Weights of a small transformer language model.
Training: a variant of Adam for these matrices, 781M tokens, 5183 steps.
Each number is 500 + 25 x the weight over the matrix's rms, rounded and kept within 0 to 999. Layers, rows and columns count from 0. Numbers have three digits each.

# v: layer 5 attention value, 192x384, rms 0.0628, rows 184-191, columns 160-191
# o: layer 5 attention output (transposed), 192x384, rms 0.0671, rows 184-191, columns 160-191
# up: layer 5 MLP up, 1536x384, rms 0.0649, rows 0-171, columns 160-191
# down: layer 5 MLP down (transposed), 1536x384, rms 0.0574, rows 0-171, columns 160-191
v184:521500523439499542463497509501526514543415478500493494491533533504482525516585492516514473509474
o184:476520528469497545495524528470558528488487504467475508490515517507491536491499525544534458519530
v185:479523500480494462465501500506520472471521504489509505592496464513460504486473453471507507516455
o185:476507512491490459515482529515491472445509508490536494564494492526481508507507488494457555504440
v186:480507511478497491505475494473493412490490471514501504516497505482515486490474491486459481484491
o186:509495466511525448523503508502506494452463483466470479554529510476537508546476518420506460490516
v187:481514529479509489528529492559480508491501490454508481500469452490486509535509495486507499484506
o187:485512493507486472523504505507480516473513515522498503552449508522473478498478490472504529520500
v188:507529506486490485505526508503503497526503499470493496451513563475503493494507461475506522504500
o188:506487509528443450522506458471482499501496476488468548463514517500495519445504459522528509475496
v189:524516499524501530586505484539492473515517484487497509455508520460499501476508455495488514495467
o189:490487529497525518536511544504479515505477505496482489441519503468506522472519481458475486480518
v190:429530510506493488521487511478456581476534499457508525525504513509445476469537499511506461436483
o190:502506517512445474502533501512478516447513469465495519504517548503506504473538558569508467481500
v191:481506556487512539502471483490539477523459533465505529543520471517483468496509520493539497515490
o191:510469534527531561472466514477564468495457512512519525525541501482529511522569558528538503503544
up0:491437511524507484486520488536465488506493467448508505498498482468501511518486504508481496534503
down0:519496477503488455475529507516531477529475452458500471481486491527531491514508483546531540454507
up1:449522553505513505504487486498508555486540487538536516463443507504495477491457497479479505465507
down1:518469483481524544543482504500466513627557425442502452469539531509482500547524462472498534511518
up2:439517533531485478484492480462494490523516433523528495472528509472489519469439510531519519497508
down2:512510513508517523471489470472429508546508524482457491570474513476443459511506510489469507497494
up3:519482504487484505546505472483470484502498496520478540513497518504449477520507484507495483493497
down3:431541511506490507516474489519513493494506493457520471475546451476438497474557525503488544525482
up4:444497522513525488496507502526516522489482498543508525462492477511473458425470489496472519476519
down4:500522500484513529472464530477508483476543490495480486574448495481500480439497504496500474450504
up5:479499488519493469488496458486483502554484501502517554442502553528519491440501538486488465470460
down5:523531515464554487542508505514495485519544483505503539487550527520490503463541513467522503529471
up6:468517514499510486505508497512465528495515533495500516514494462503476512485530517513510488495506
down6:510497473499485529500444524502504471501497453520444509483481526558496565482516497459505456475501
up7:501501541508484453486496519486489525506504498512514512536490481422493533514506480516470513512497
down7:475507488474547534554513430540519510504547530471495471487498483477540524477533522485512518512496
up8:502493485490491520441462490504495494493518468497522523486483522515518510496475518502480501538489
down8:504488518516486490520541508499521486531510478499477485512488493497506518496516500569503503491506
up9:515515475490492500473516451499519504501497492516483496507486510486462469502529461524531508473512
down9:514489495495497488435454461497552508436505454521513517461483492501506486530473434467494515487534
up10:479511502480502479506522488507461494492498504506474494473492498515489486491467500527455519519480
down10:463487472553507500513523519503526485464526488500526527488518476482515415545508515505521468490520
up11:490473472500526480469514520501522522464503477535479492489488493467495483530491520497511512501497
down11:498503529494504534532522492479497494469520495449484516501513487496545501526527536517529517462458
up12:500478430512489490528505497545477502523516478500501541487516472477493525499486494496506481504452
down12:477521496503528454494496548565513534481510435509512491481529492489497491470497511460499472494546
up13:462475452509527497479498503498526480483470519480533528501507476504480512475507482483550468517479
down13:493476499485506487532518525518547493480506552486509505514526483521436498471525490516479514517459
up14:506497483484516539550491475507527523470516478489526521516499499451484510442471489507448481510510
down14:514516471482508506467525540510566506474524494515549517518505519492517495493494462513490524517514
up15:505493522476525447478505531534486544504462489503516497478460511503496497499497483499513507511540
down15:528511503527495519504493487518515459495519509494478492536510471483505538496507501504505490532474
up16:452514515535509514476501502478481507473515505488495548544455473521485507483488541484478441549492
down16:520514529493479467508457433494494497526503450531474473492499516448531506531486462473465508460501
up17:479484536497495430515482503487474511464549496533525507488432437490448562491490502479500474481519
down17:451498481571515494529506460503496543493496452474494468474465479498498502513535564522494515544533
up18:479486476550494514504549462441509515491539472479453503502455506483517505472471539495470506550462
down18:481552520496478500491479524516458477500510498501563543516492517535493532512504469475509479499536
up19:505515505476506467480493491495479523495520492493488492501493498488469486494528499487539476541523
down19:488489466539502539508512514497496494485483483491511493495489485472543514483451491492458527501494
up20:504522497446509500514481502482504539493556483471486572479481501473492474471499466496508487499530
down20:522489540503473506517484503482534503490508512533465526493493519489541431522448470551531465507487
up21:474467484548511475494490479511466531505482478504495488498471481480468496497476496491465480460456
down21:538476511499512551524531573445473499511510542529442488478538518512521506482517527498490479500528
up22:461495497515518483474572492487526521505538484460504484503483484530485474501505494511519492514509
down22:485538478485500496516473534502498468505525496529471530481481485499532501486484444483499497496511
up23:462480492537498484482464492497510469446498518554509509494515484479510478506497496467495472489504
down23:523482504452527498547509465509474465533524524438487509463510516495471479489534528508481520469505
up24:499508472549525471511547440468520501482493492507517509467456518499450479486506541496489488514484
down24:515501468492566482498473485538506484511490514482497480515552478533468498484477505491489506475490
up25:503486472562495477523501497472499489462485534472505522495485497479463551465532498488481473529533
down25:495498491460468478479486447548523482470489484476498486479527473471496482537490512451477513468521
up26:493516508513551501489506491519521485473429522482578510481455569468511525468494484520461458529508
down26:488524507498562458503550477513493522526543485504481489506498510544557523504543481501545543498499
up27:457479518521526498507512479516440502528475459523495521494483480513472483470476533469515498485476
down27:547529501514483500483469523511522443524470480509506530532507475520514511519546517521490496510529
up28:490524520484496491479529504498524518511498535452511537500502522486479568451462524489508513507497
down28:530503500481523503452515490524461467499528516529500524505552459512474456546509467527513445496479
up29:507533481518490504540545534476486510505491482455467527501494552494481529458462500500495449542496
down29:521479466528497547478462521494555504508564468492505511488513502499485500523494479529541465510519
up30:449482510477487491514519470517484484422549498461500552462491483484465540469513552516552488479490
down30:478522501476481501531571492490506498510500504488478497541490474493521524489517492495546511488507
up31:486470532507492504493455500466511528457503506512503524460507508450465457525488477525474419535482
down31:502536549499468564493525507439494502480523464505444526513523521507545510512497443512497521508478
up32:487455493526529504547523502506499451469530521532485533477462520460420533517519540482486493546505
down32:544502510511503538557527468464526504482516526493506551512494449482480516475516510533489476491558
up33:488482461479513451461472488534524551520479456501511506513505505505490486483507497467513497483459
down33:540496495494494524561513478478505529507530494458512504458517487459511499476503544484497497523527
up34:501519509530517510500527462532487517489457492503498512464481518510486523487511538496489495517431
down34:512487499479494502503509500492517503505497550540515511493524523485490511464489466509475482480511
up35:481504498505506514518508498487474489493503504527516521511536487509482534478485499487468497529427
down35:528484474523494518524491500485495497501522522509460471494516486461522490490499521481461451492529
up36:526526485506488487469555446512496478482460457476533522471455557437457488456454509503505493535493
down36:483519523494501501517521481477536492513508489510519497488522516490519514530481497541485469494512
up37:425494500544505492489518506463468502451508508509486533480497549485473472518461528499424459488513
down37:438496503481486548486451498556467517546486480482554506477499495527475534483490468502515541543467
up38:462518480499512481486522508499509510495500455536513519491523530489518493484515526496477491493503
down38:484453500499492508520535494506493516541521504489498518527456499494544508519484528524436556487479
up39:478470550515513434504493512527484534524529440484478549498492506485499494501483545455502433489474
down39:472488465504482478532477513517490551473483515517496513522487497550542444495520466477501535511507
up40:475475482482499483511536487538492490478495471470484527528473478481530520465536513511490493498499
down40:519490522520510481476507471503510539493474484536502491521483507527505468519479505462523480519489
up41:508453543543527496452570501497466511462451507530504539477461495506435483498489529511487514488434
down41:539531475482498544508467500466487472499509498509520475451496453456475508486478451497457548504477
up42:491488446506492476518556482508491540472519450542491532548467496501471516474536483505492463470524
down42:483518489461526506495501539479497499489579521514479481489522488491513512490495518510521562485537
up43:492478535481552477506479487486490498484496516512544506500487495454459487510483527453447506532477
down43:558509500482499548504511497454517483499507490527512514485487474532519511518508488525493477500502
up44:510480502485515491447492504521467500504499514528579494477472513510488521472479482472488537512500
down44:473499450494514493531499494488511466475489501464460520544496520476477521541524516516501512490479
up45:503454510534499498472517462544496481488510477507487487482466523492513527511503517496472482541475
down45:464483519481504575509497524514533516473476496484521505529470566494518482490451474534503520518442
up46:525469494518524507526512487497524503486458469513509509489514500469481533462511510510475467511529
down46:447484467477523511525498494511460470486499511471503487472565535521461493540500495495483501507506
up47:471478486529517452504540462519509511457504477503505503507503511482507518466512491523497461520494
down47:514599531466474489503511473497473478445552503502503503473529483496514494493494499508500518476484
up48:504503460488506451469497467520527505449497454501528495473460485496496507451539461498482478503510
down48:441546508509506470486540497458533465512490467501482471508476531470509467515548502476473539513475
up49:491505484550546468514524492485470524504450481461507516527488500454474493544458515494439510527462
down49:515456502515526445564503438524458507489476412514489486494523477529521476517508503469536545472519
up50:496496456489562510451532531505490505531507520485560519475500513488460520522471497505511515489458
down50:478533516484528477511547464494455503485532480517467503461528500533475535546560502488440531501481
up51:463517441499519488510501474475471503496459480496516515473484481501470493453492520485524499514491
down51:515517501473519473511554512505522514521535498505475525490526482524483501545492507457488516479505
up52:488494501552494461454508476526473472500472434486486544459451465471498483512482525499495439511522
down52:514495507537490465491491520520487511541471519486459458531475509525448487539470514546493514510533
up53:522472509489499481485497483493524463487494509472511513516472519510417519498502459517525474529481
down53:517506502489458498499521518458495516446497507565481568511463488505464476516541528537517490508493
up54:425497501540503454525515503451510506498484507490486518482478540497523527495466511502453531579498
down54:506559468547483503459475518456587483518514440478471488489501462492507424585538484471527542528514
up55:512488464512487533480487526496522574495460511429526523484510490491502520485454502513498482532509
down55:495437525503484513486486522490521496449483502558478462496504494496526479512558494580517527504501
up56:499503464502535527491514506515505479490513519488511497529500466496485494503486498460514508474504
down56:447541561528523525513484479528517507525495461472493474540554510531519468542555497562510490525489
up57:527497485516503488495513469491484484490493475502480505459461515509476551490473525444497458475469
down57:472510513493481484540494512505463490496505500513522512524510484536455475495511444504462544482482
up58:484485475499500489536499507514519494534498518527501494501507455465508494452486494467487486498493
down58:555524493488517473491490500506520497493546490468505474498491500517470496474486486534491478496475
up59:498518489464536467506495505525509501478486465484493508456518482501508521455478509495522506510528
down59:523520471513457486448488463542494507525498511466504517492555487530509476471504524450471523508471
up60:476501487504490466492467529481483490499500485481540504497477473506489474511506522490502480496486
down60:499474479491461501536488472520529501475486539520490520460536504477513540496528531502497506503483
up61:481532521532501441490517494504461510471507470525473543501488510469505558447495553443516479512529
down61:477525478481475439449527527489502526512499527446506509462464481471521503484479553470512512487482
up62:537513519511477524453487512501504504457482507537475534519425519494512513493519465522473483523500
down62:499528501476526490523491491510495507518526498467530499500493492502492510502474525531495508502506
up63:529476494489517499483518444541488498479496490513529518509483481499481503474502509444497494522478
down63:455475510505515440491504525512499525519491536499462494503530509500526494483501507516528493491526
up64:497493539524543451541541486490501481467513511507480473493484508483455493440530527506475508486481
down64:467480470493494478499545518505486521520515504494497463473502504463485464483545490547495477523501
up65:509486507494538528498495480516479507501507477529508515477460453497492487477497498501468519504466
down65:462526473500557468524521559483524508492459468505541470544531510508496474507534478531543507511495
up66:499480501482558501475528498464487491485518481528527481509488495504504551467478488504500500505471
down66:546499521490518493482509547490512533488500500548509526478545497461528499507503481539511537473509
up67:468485509497513474544511467491497498504519455513505518458495488468505531471480483488467504499524
down67:489491469547487494496486486452518528518491488479463500474492498514503472499563470507494490474517
up68:466493509510516450493504470544524492528486506513519531484462476493495488489487495503484497542508
down68:501513494551493505464517486500500523478528490512483506474476507473469509505496466574508520515445
up69:468495485532491505520516440537486524508469478523506533478498502455466483505514521485516501510508
down69:493526521500486492465512519512498514477484510563485483546470507530493490512479534513508503496500
up70:483520494516502502491513503528501537527441493524543507511510475467505464502487516496444491510501
down70:499468508487499464501485529502544539439474463467492492499496502505506490513481528530491500527496
up71:486486506483540487514503510527507498479484522474506471480505469542471521466469504491512504509485
down71:487457506466504486507476516559540501519508478476485468505527476509497507567492544498517542522469
up72:498511431489488496487489483488476494465501490481498487483482482470481533514520524480504445507534
down72:517522509481477501523515566499465506508531512511494515500507479513491501444492482478502473532488
up73:504509428538539519514513521499484539476468475510497530527507508484505503497478492492502491508485
down73:505511466476475449517459522509523495491505535539463501492457499499477503578506509476480507500501
up74:514504471485511495505504542519486492466500499493480518466501502529451521475499496519503465533495
down74:495497530521477500498483439501529512493492507487520495521494461432485505478497487474482509498478
up75:529533555517519451504529408523507523425524440479501526466496497508521472491507511487525504504474
down75:530480529499451537511515448513514538514522494555505523485496528523497518471465479507526548495474
up76:512545501505486503491569505458487547496510466533534521543484464485476506488505502517496469490509
down76:492488486470509532484497514511527490527501539489487489479476542485506529458473505516503503516499
up77:485513527506513489482493502470503499470489511498524503475515493499520501486490482489528513496469
down77:492490458481521498522516525497509482502519496513481501498477475474477480484548528495473491532487
up78:495518496484494489486526506523478556492521466482542531470438525494479521484471499435480458483515
down78:501493500465523504498502539513528465474476505494489508491516490504493485493497522516507480537511
up79:503495530569545481482526451471508475501464490528517544468522527480479500495511485500480478563502
down79:497491512512496462512484532514535494528512466484496450497510512550505459517501524590489495503513
up80:477490485512535487488521505462487525466497478494586516489503480499473515498500492481462509551427
down80:539570473526515534480544451472500502492513485516444511488482512478526482502519475504521510468486
up81:497539504532544509498562466490466494506505502501522514455460542507484498508479531508519475500457
down81:480522459495507512486455496509530510476473466519496477505518494480519516512524503505464512529528
up82:500493509487535480526474450518481497496498499493553514501479488436485530477506474466483536481484
down82:505484506532511540509474495484504512522495537474479494488479515460511463494444438495498503496480
up83:453475523548532477530553514458507513445456499506504531501524516503521510453453510491479520491541
down83:465472479471491509475503526495508496509486550470491514513558498527538542484502457483533468523511
up84:505446490456561499478541511478502512547520493508541522535491495505504522505438468502457503513484
down84:507463446481468435524499507487515472539510548514531523455526517501466486518494499520527473523465
up85:487514506518505504484497492502456543522434463489501523501507522510503492484489529497526508540477
down85:521466531511513511492516472534512497475543490499499492503531529513444516458526454493467442483511
up86:489497511523488471504535506497489489516517498510546506466503490440519497490449548487490449505486
down86:519551507499503480484513472482466528503484462465489476557482520504516419516530495545506482478506
up87:495493500460502492491512505513508519542524484511513522474495442535476530531504525517522466575495
down87:490452500499492505493507452495529547473500500495560465456481447474496502508524491490508502527524
up88:492487498493524519532491518518533505497458491477488520475520503464488510462516477493486499542516
down88:488497478532466477486530462500489497514537507497484534514519475521525485481506457523482478477472
up89:505501459511518497532526454569504504516496494509523493486511509521504507507492521495530510513479
down89:494499526495495511455492549487487519485489526498499524517529516508509513498506486506490475485497
up90:457517466546495426443540492503492497485423487530461510526467469486472544510483504478485475524525
down90:505508465504508497495505475487498437477494498488478509527501499495465437549492465549503581461455
up91:504505461496537533488508512503494520517486500477497511463505486506476532476504508446489516492505
down91:452482546506470466485498482499543516496510484500480487560490542479525484505526498497515493533490
up92:501487516497502521545546503520510511511496510457478538540484520494509546498470495480498462517490
down92:514517464543543509481494480498535569476479521505503487526504479497516446492567546471470510495509
up93:499472501493505498498489507453517478514489465525518524494479480484492539502517506518476508503517
down93:499522473522543479474469522518498466507493510506493493539448519552489525457491488459487492528483
up94:444519521530497456497490451480506547497481475514493499467512532489463532510539490536488481483528
down94:514479500512514526500537538498467459495481501488508539510478481516525475482444520476485536497481
up95:503492508503513521513476503485531504520494506526551535465446501519516498490441513490455488508525
down95:497490500499520526520503485491523550507504462509469505515508498530497495509523504462511518505521
up96:462496495528504474490488471532496500460498493471492521493442534518485495502468506513461506524505
down96:537508519521526515512491529510533461533492487512510488481489519525498489473512502506524484502502
up97:489496506499515477472523462477513509498440492475528499495482492489442521449517488480453514498463
down97:547501514446523456507459502506513526531518476467525542516508555537476524503475519529550537492545
up98:488475479485502484526562495532489491483472486544498480493510469521491464495476462499475494512517
down98:470495520531531503548513496508552546498500506506531505470520520492519482436502552518430502486484
up99:500491485512505493531514528499461523462457505501486522497500477499495470473527488484496498516476
down99:510498496463512516532513463521565488548537503496513476500518483507523503479458450518503551519470
up100:487493488518469494523500483529500457432477523516513558470497501458467508492535508489498437542486
down100:468495483471519486478545473473509467543457487504490448523485478499488487482520510537516511482496
up101:487531503511504539434510450479470497511489482496549495494511525465486517475470512456506512507481
down101:499527519510494495516449509515464502474517506489488516476432523502520527507508463485491482491489
up102:515493519480497497525564513499501534489506487483550510431505463477506529477480564470493465529482
down102:495482488481450488508516450502459484539505533471483522458520414484566494542520488490464489494527
up103:472487531528503474479504495518491508498492497486473520484475521510505484493447502504502542505507
down103:508491480452510506525533528517509456457511478493523474510493476513490495456528480565450478508467
up104:512486494493483466490502477527460509492520435496513552481505487513520497477506496508453503545469
down104:510501493513523504489499520529549466475513539497467479525509471476514490475519504490500504518524
up105:456481503500510516498510474469421444493502500466495526485478538505462462481478482465493483505473
down105:538513513505500489480482526481512485524494507514489492541507486504485504502520483497495464483483
up106:435460475510504445468491502468516506491449474482485535447463543522508474475453546502474489494477
down106:535487498485489503505514457486513502547498505493484424498485481495520516519514505485459487488541
up107:483478527477515497515506523504474478489504511535491548502476532523510555471507497510502493489474
down107:505431485520543556484480467510519516489514541490494480490541523502493509477452525471482554520506
up108:518477531551529480459521516452497500492477474477473497523497501435495517517484469504497502559428
down108:515498505488474485490545492475482513504496452498493540509505510446474501449458501485496474508502
up109:489493455520533507543524495485524530503502472506493524510446519486429508546486519481520495482456
down109:550513563512447497513534506476467524466548522478471506512494481464465558491484431502520570501527
up110:511519515523480492492549472480494500494455506522511489493516521521533456448466503447487528506469
down110:518507498479466489491490498502484495447471485514518527467456472478510482523507481499511460500497
up111:462487528516531517513526501526501521508458508487535492490467508458506521533489478517487491545461
down111:556508510479512507510468522478481505513532532486481515512467522504510499483453505509513480484504
up112:503480494509509517501515509482529471477509485512500527489499506445518518497489535441490485521514
down112:549489493542515461499512470529447493499533455501488514488477511470524505561549452470516513497518
up113:515470452560538476476562439535513492494560510493532541495452493513450515471496496475466496490477
down113:492540534485518496536485487452500494521507479553535490507490489532550475503538514534462473499479
up114:516487474511522510535496491504514499496507531492515518489518512477509525430506497495489494515490
down114:486499477454486501522509552488483507513457498487506537519523491508482512503445453552474547501465
up115:510517465478518542511534481481509483470520481438504562493503475511495493487486516487505490539486
down115:474498518537496482507549526481504558496452527508509475519521520471526540487522470493477506504451
up116:485500536535539473465519490530486495482503462514466523496485524475487531488468518458482482504493
down116:464529468468458500521483574509511487456502517488512536526476464496469520481511480529478504487495
up117:500504511514497489510518466558449501514525472516468519509475489455480504528473507497498506477472
down117:485457529529508521500475496488482494523537490502488505545505457509480515526496485554489494505474
up118:523455518496538522506505491493500474490497488455487490505492482526440505515508484448492474483510
down118:536496538482493510470559474517493486500515489488484508510470495498518465490518541488477486507498
up119:459492487510511469505484529529520497465478470512446492447519493496517547505490545521487486454506
down119:470503509514534516536492493494497499496489492511502470508525526515489529502564481522484531508518
up120:494525506557496422501512441498506520488530481503539513527478516470482498483524475500489475481485
down120:480510470485518476458493536470502468459505526495464524492490471523491490447492547478525487459466
up121:496519450508527493494512463508511483472509476525522499512449507480461487496483472512474467482519
down121:487495466519473480519502498504505516479571461502542489492519494544482482495571430483504507505501
up122:501506509494506507490488474522474495505473496533523498543451506450511487510498473464498522493499
down122:519487491514499501502460527527474493506525475489517528484500492524493480480489496480508477521501
up123:456488520508527432494514493494498461475469422502489518509473528520521522459521539534491530486471
down123:473488444524499510488574447472447515528567436485531512529519513500530451488500478516548510472520
up124:483478487485508472480516497498480492461522496477477483448463532481483503529487519501515469499520
down124:554560549539487533526450490506508507462520498489512493517511522495515539525496476481471497498495
up125:510471527516517451463486495485511449508504493469488508448487499486455483512504483461482463508478
down125:487511502498463514513491547500483495484491505541522491522495542513503488498527511497512490495514
up126:477529503497504489491510521490456520471504504504522511511494457470500464479472529492441523510506
down126:453536501517504504555481562502493457484505459485492473474547518483508512503511508507497532504483
up127:480524503542489499514553494479463510488489500477508493487513539453522519480478496424497499517497
down127:488533472450451496534519514438480521520523429525525528478505509514428474552527480486510466514533
up128:496493490542518498504550492449507522507505463474499503535447492487484473441495540413462473514483
down128:497515463482447512500480527454460492482537467497469484469498437511503441521489501451500524474473
up129:511506511494489515485495523479435523517498432475504503527465487490474479506485501475531513522488
down129:499502523459494505516515502542508539524510481480507499533530492500499485464529488491495558435526
up130:477505506552478499512553494518505508512494489534499508533480497529469555501501509476514513477494
down130:518494461499490490503489493505495513477509492494493512516551486509498466505467475487520522510510
up131:468495521527490507481504423507498495491475486494537472499480508461516502527485476450457489479494
down131:495517523496469478506523504534533510528475501474516507520484496495480501466500507491523480530524
up132:528430508539544492504513534478432475490475481548506531526491482508481511517456451489475502536464
down132:517528496505540532545518461529509466461512478496470516539504502448479500521513520506544428478548
up133:518528462530513475503472494476523485460506476533559484509506516452474497481519469506474485469499
down133:551471531537494498488487492505499538486517547457490506478493476517540502456536519482522484534477
up134:455518491525520524511496526496491533514469509515526500471523531476481501474499532490479497504468
down134:520455532482471514502437515492503452550496476466464495509535502526487506520490518516522456513551
up135:519500528495457463515509442566482479511497495505501537475493529532495510492517525417486432538448
down135:478535495502503535487545564532505529556480529506488483510481497547515504484499508475500509527486
up136:516515501535493504484529498492498512494453500511480498502501515477502517493518480512480515529477
down136:495474514479491471488489495487525492492504518515483502511523479498443502491506517491514461519496
up137:477517456535520535529524482500504532490545501506491515477478499504486491515519511498497504486478
down137:518507492501503504484474512488552466517473508501501483463492519497491508463499513508449496509531
up138:487477474503497471497535513485491556470500499453504499529501518471476495498465494461514513506476
down138:512518487505487529490476472485512462531477548509495506472509480528503519477513535494491461456528
up139:481480458478492469475489475480488534531510471466556516505461478518474479497515514469485538491498
down139:493508538474499459501520527437507515505465493519443520515500462488479494468464516531470513499526
up140:495476509495491452527514502498515526473498498513503529496501514431439488486474478500496496486519
down140:496464500500487463530514535469526469458532515495528477495538530479522508483529518442492511525518
up141:482495481517511467511540474493452500497472473471497521521526504493489496512508481497511505462476
down141:480524523470455488480439488484474522484451486520463518525499517535515520501419544514482531495513
up142:484487518508503479535540477493471519475497498445474513449496536448527494503482555474513532548509
down142:506518507511510501500510538491527439476505472530472497537495456478518498519494488567489530459456
up143:520483496515537503518531508464508491473522507534482491517449537484481500493508477488502478518472
down143:491489482506508521442480520485482509531470493501446498499500534503499458524501519457489517529487
up144:487522501533518477514523531515480500528507514463535558542526545502473472474471553510497521525483
down144:520482486517517491453479546531482483474463529478501491514513421526526478501506490476473507532530
up145:512480484489490480493477501470486482491522489457524507483496515486474505497418498498537461498519
down145:515479494511484480507494464470464487536518527486497495485479509520518504522509540461480481487521
up146:518509505501553490516492456502484488513537507481531485523458529515490512517478480513467497491496
down146:499503489526493459494508525493504509534468485495472555479527517508511503485518551527522496499511
up147:449490485519531508476525483528455514459498486499522500469461571513510536497486498500473498559479
down147:506522536465543493527531559522520491512490485501486535508484413500475482490507486570506518527493
up148:502467480513480481513493516451478581501497503511481552458469468472475501464443484458478517476511
down148:528526470526542494460507462573563502501529481491508493518510514495540498522504513508503483490485
up149:481462444528519513513527522478512484489515507505505502502491537514477481491531482515453501512492
down149:537453545490495533505527521504533482531490532509501477491505484468526498539479521480502494485498
up150:537462459466504486508490517490499513521499538515490480518470587510491519492465547505494487506493
down150:523564502505484492513475467531564489487543515496472493463513515476488483540478524515560532521484
up151:460477496509503493483493460470489525435462495460513486517503500442460548469505513475515509496511
down151:454452474484477542459501543460419510516496528478467509499491524494512505506478512474556567478515
up152:489483483546498500488489522495495518502477545487513519549506480504467467504480497477495513531506
down152:520513513458507482475508497516475509481530497519491484518495512520514526471477508480512478523463
up153:465448505468499457473511504497490532513501506477482500505454493446513481514495549512505484515509
down153:491562499535512499515522496518544503485488534441513499502523496521496494512531512498484458495442
up154:524544541462493505486509521484469539551449510466496500538507495478503508515466553514465506496478
down154:480498471516487470479463501506535507514484512520527488492486501481492509503503496474466489467520
up155:506493510481519523447520490494533462496502498541477480448472503503513530471515518505503491499502
down155:466503485490473538508523501517503528519539474482536504463527516510490498466477502519480540537503
up156:514496496531497492522517489504476496451500487567528559514492500448480521446522490506483444467503
down156:520529544490535498461491509507527493524511500520573508500521498474498519499489506550476478527506
up157:460492493492508508520512495519421504413502489481510494463498527511523519506496528499497507520470
down157:515547475495498519481484493488539500451497514524500526478496466518512503492505495520478499502457
up158:469510491495521517466489533481500512536513518493524489500477495486530515483473525501504502494525
down158:499526496544475466521510498500481492461484497509509535478495507468470480507540508483481495486484
up159:475479476490512490487513527510465499493517480487511537488484551502530494470487497502520470506554
down159:501491477544502499536512477514520478482518494501538473507482462445518491499530486517447494511493
up160:462510497497493483521481499513511483497502490512504494503501468510484530457518507501484510470507
down160:497483471505525532517493501502496509497485498524508519516539481477502499553435475468520507489468
up161:476477521461513506492511472483463500519495509512504478485500481506486499506475524490485503479485
down161:517511475526512528549506467516492531497562508534501492537522511477455513507517490510505486484506
up162:484516513489499485495486477503463498491472479508491522517483499491484468501493486510491544487507
down162:452546528505458522523489509504523535506505544499512516508546487517524535509541470540498526458496
up163:517493498525510502482537467474514479464476510533520516507433496464452586495472535451461434502511
down163:469487481468529504449498474493488485503489453501459520490511485504490492502477558495483500473560
up164:508478499498504519478526488478506447499478489479492510451485526497505504486517491509506513487498
down164:509506524488513490505486489491455539447494484494521540573484491520486550462447505504482512492508
up165:491500498480493493502520488529480483540501501477490539484452468475492534508469494503525514475506
down165:496479464492529502523505512506548511469483480498484493502530518497513454492545530505482486486487
up166:503437430498533487453517494511503490498499477501500505511516549482505524508486526458470496510495
down166:489521461518535520526516501489528518509480517526497495533459505480516525494505480500497526541516
up167:462462504530525468480544452514493491462533477538487473474493521463516531474490521462518452495518
down167:510509520511502477498530471540493517471478500466480446499529499459512459512484505492489513499512
up168:483439506521508485481502480482488521524517493475548504511505479457510516499477510446508518517478
down168:504446475551475454474494535504524537578519487497507519507528522526488431446465519508480485494510
up169:505484519507485478478496500492475513487484480491495554439516525491494531471489448501515520518462
down169:484521500458508511504514489487518530471499489514537484499499470469514539520494485544491539553517
up170:505516495504507510502533515507494482531489465555521521459505525514531514470506493483454518471498
down170:545504507525523492490513491480492533509503552487467485504510460439510514558496490495510467483478
up171:467507474473513500506548495573494539503508520463506496507491491514517499512504502506512501543500
down171:524489532502490463472506485442483490505460502524524533527482503480460484468518504509499501459524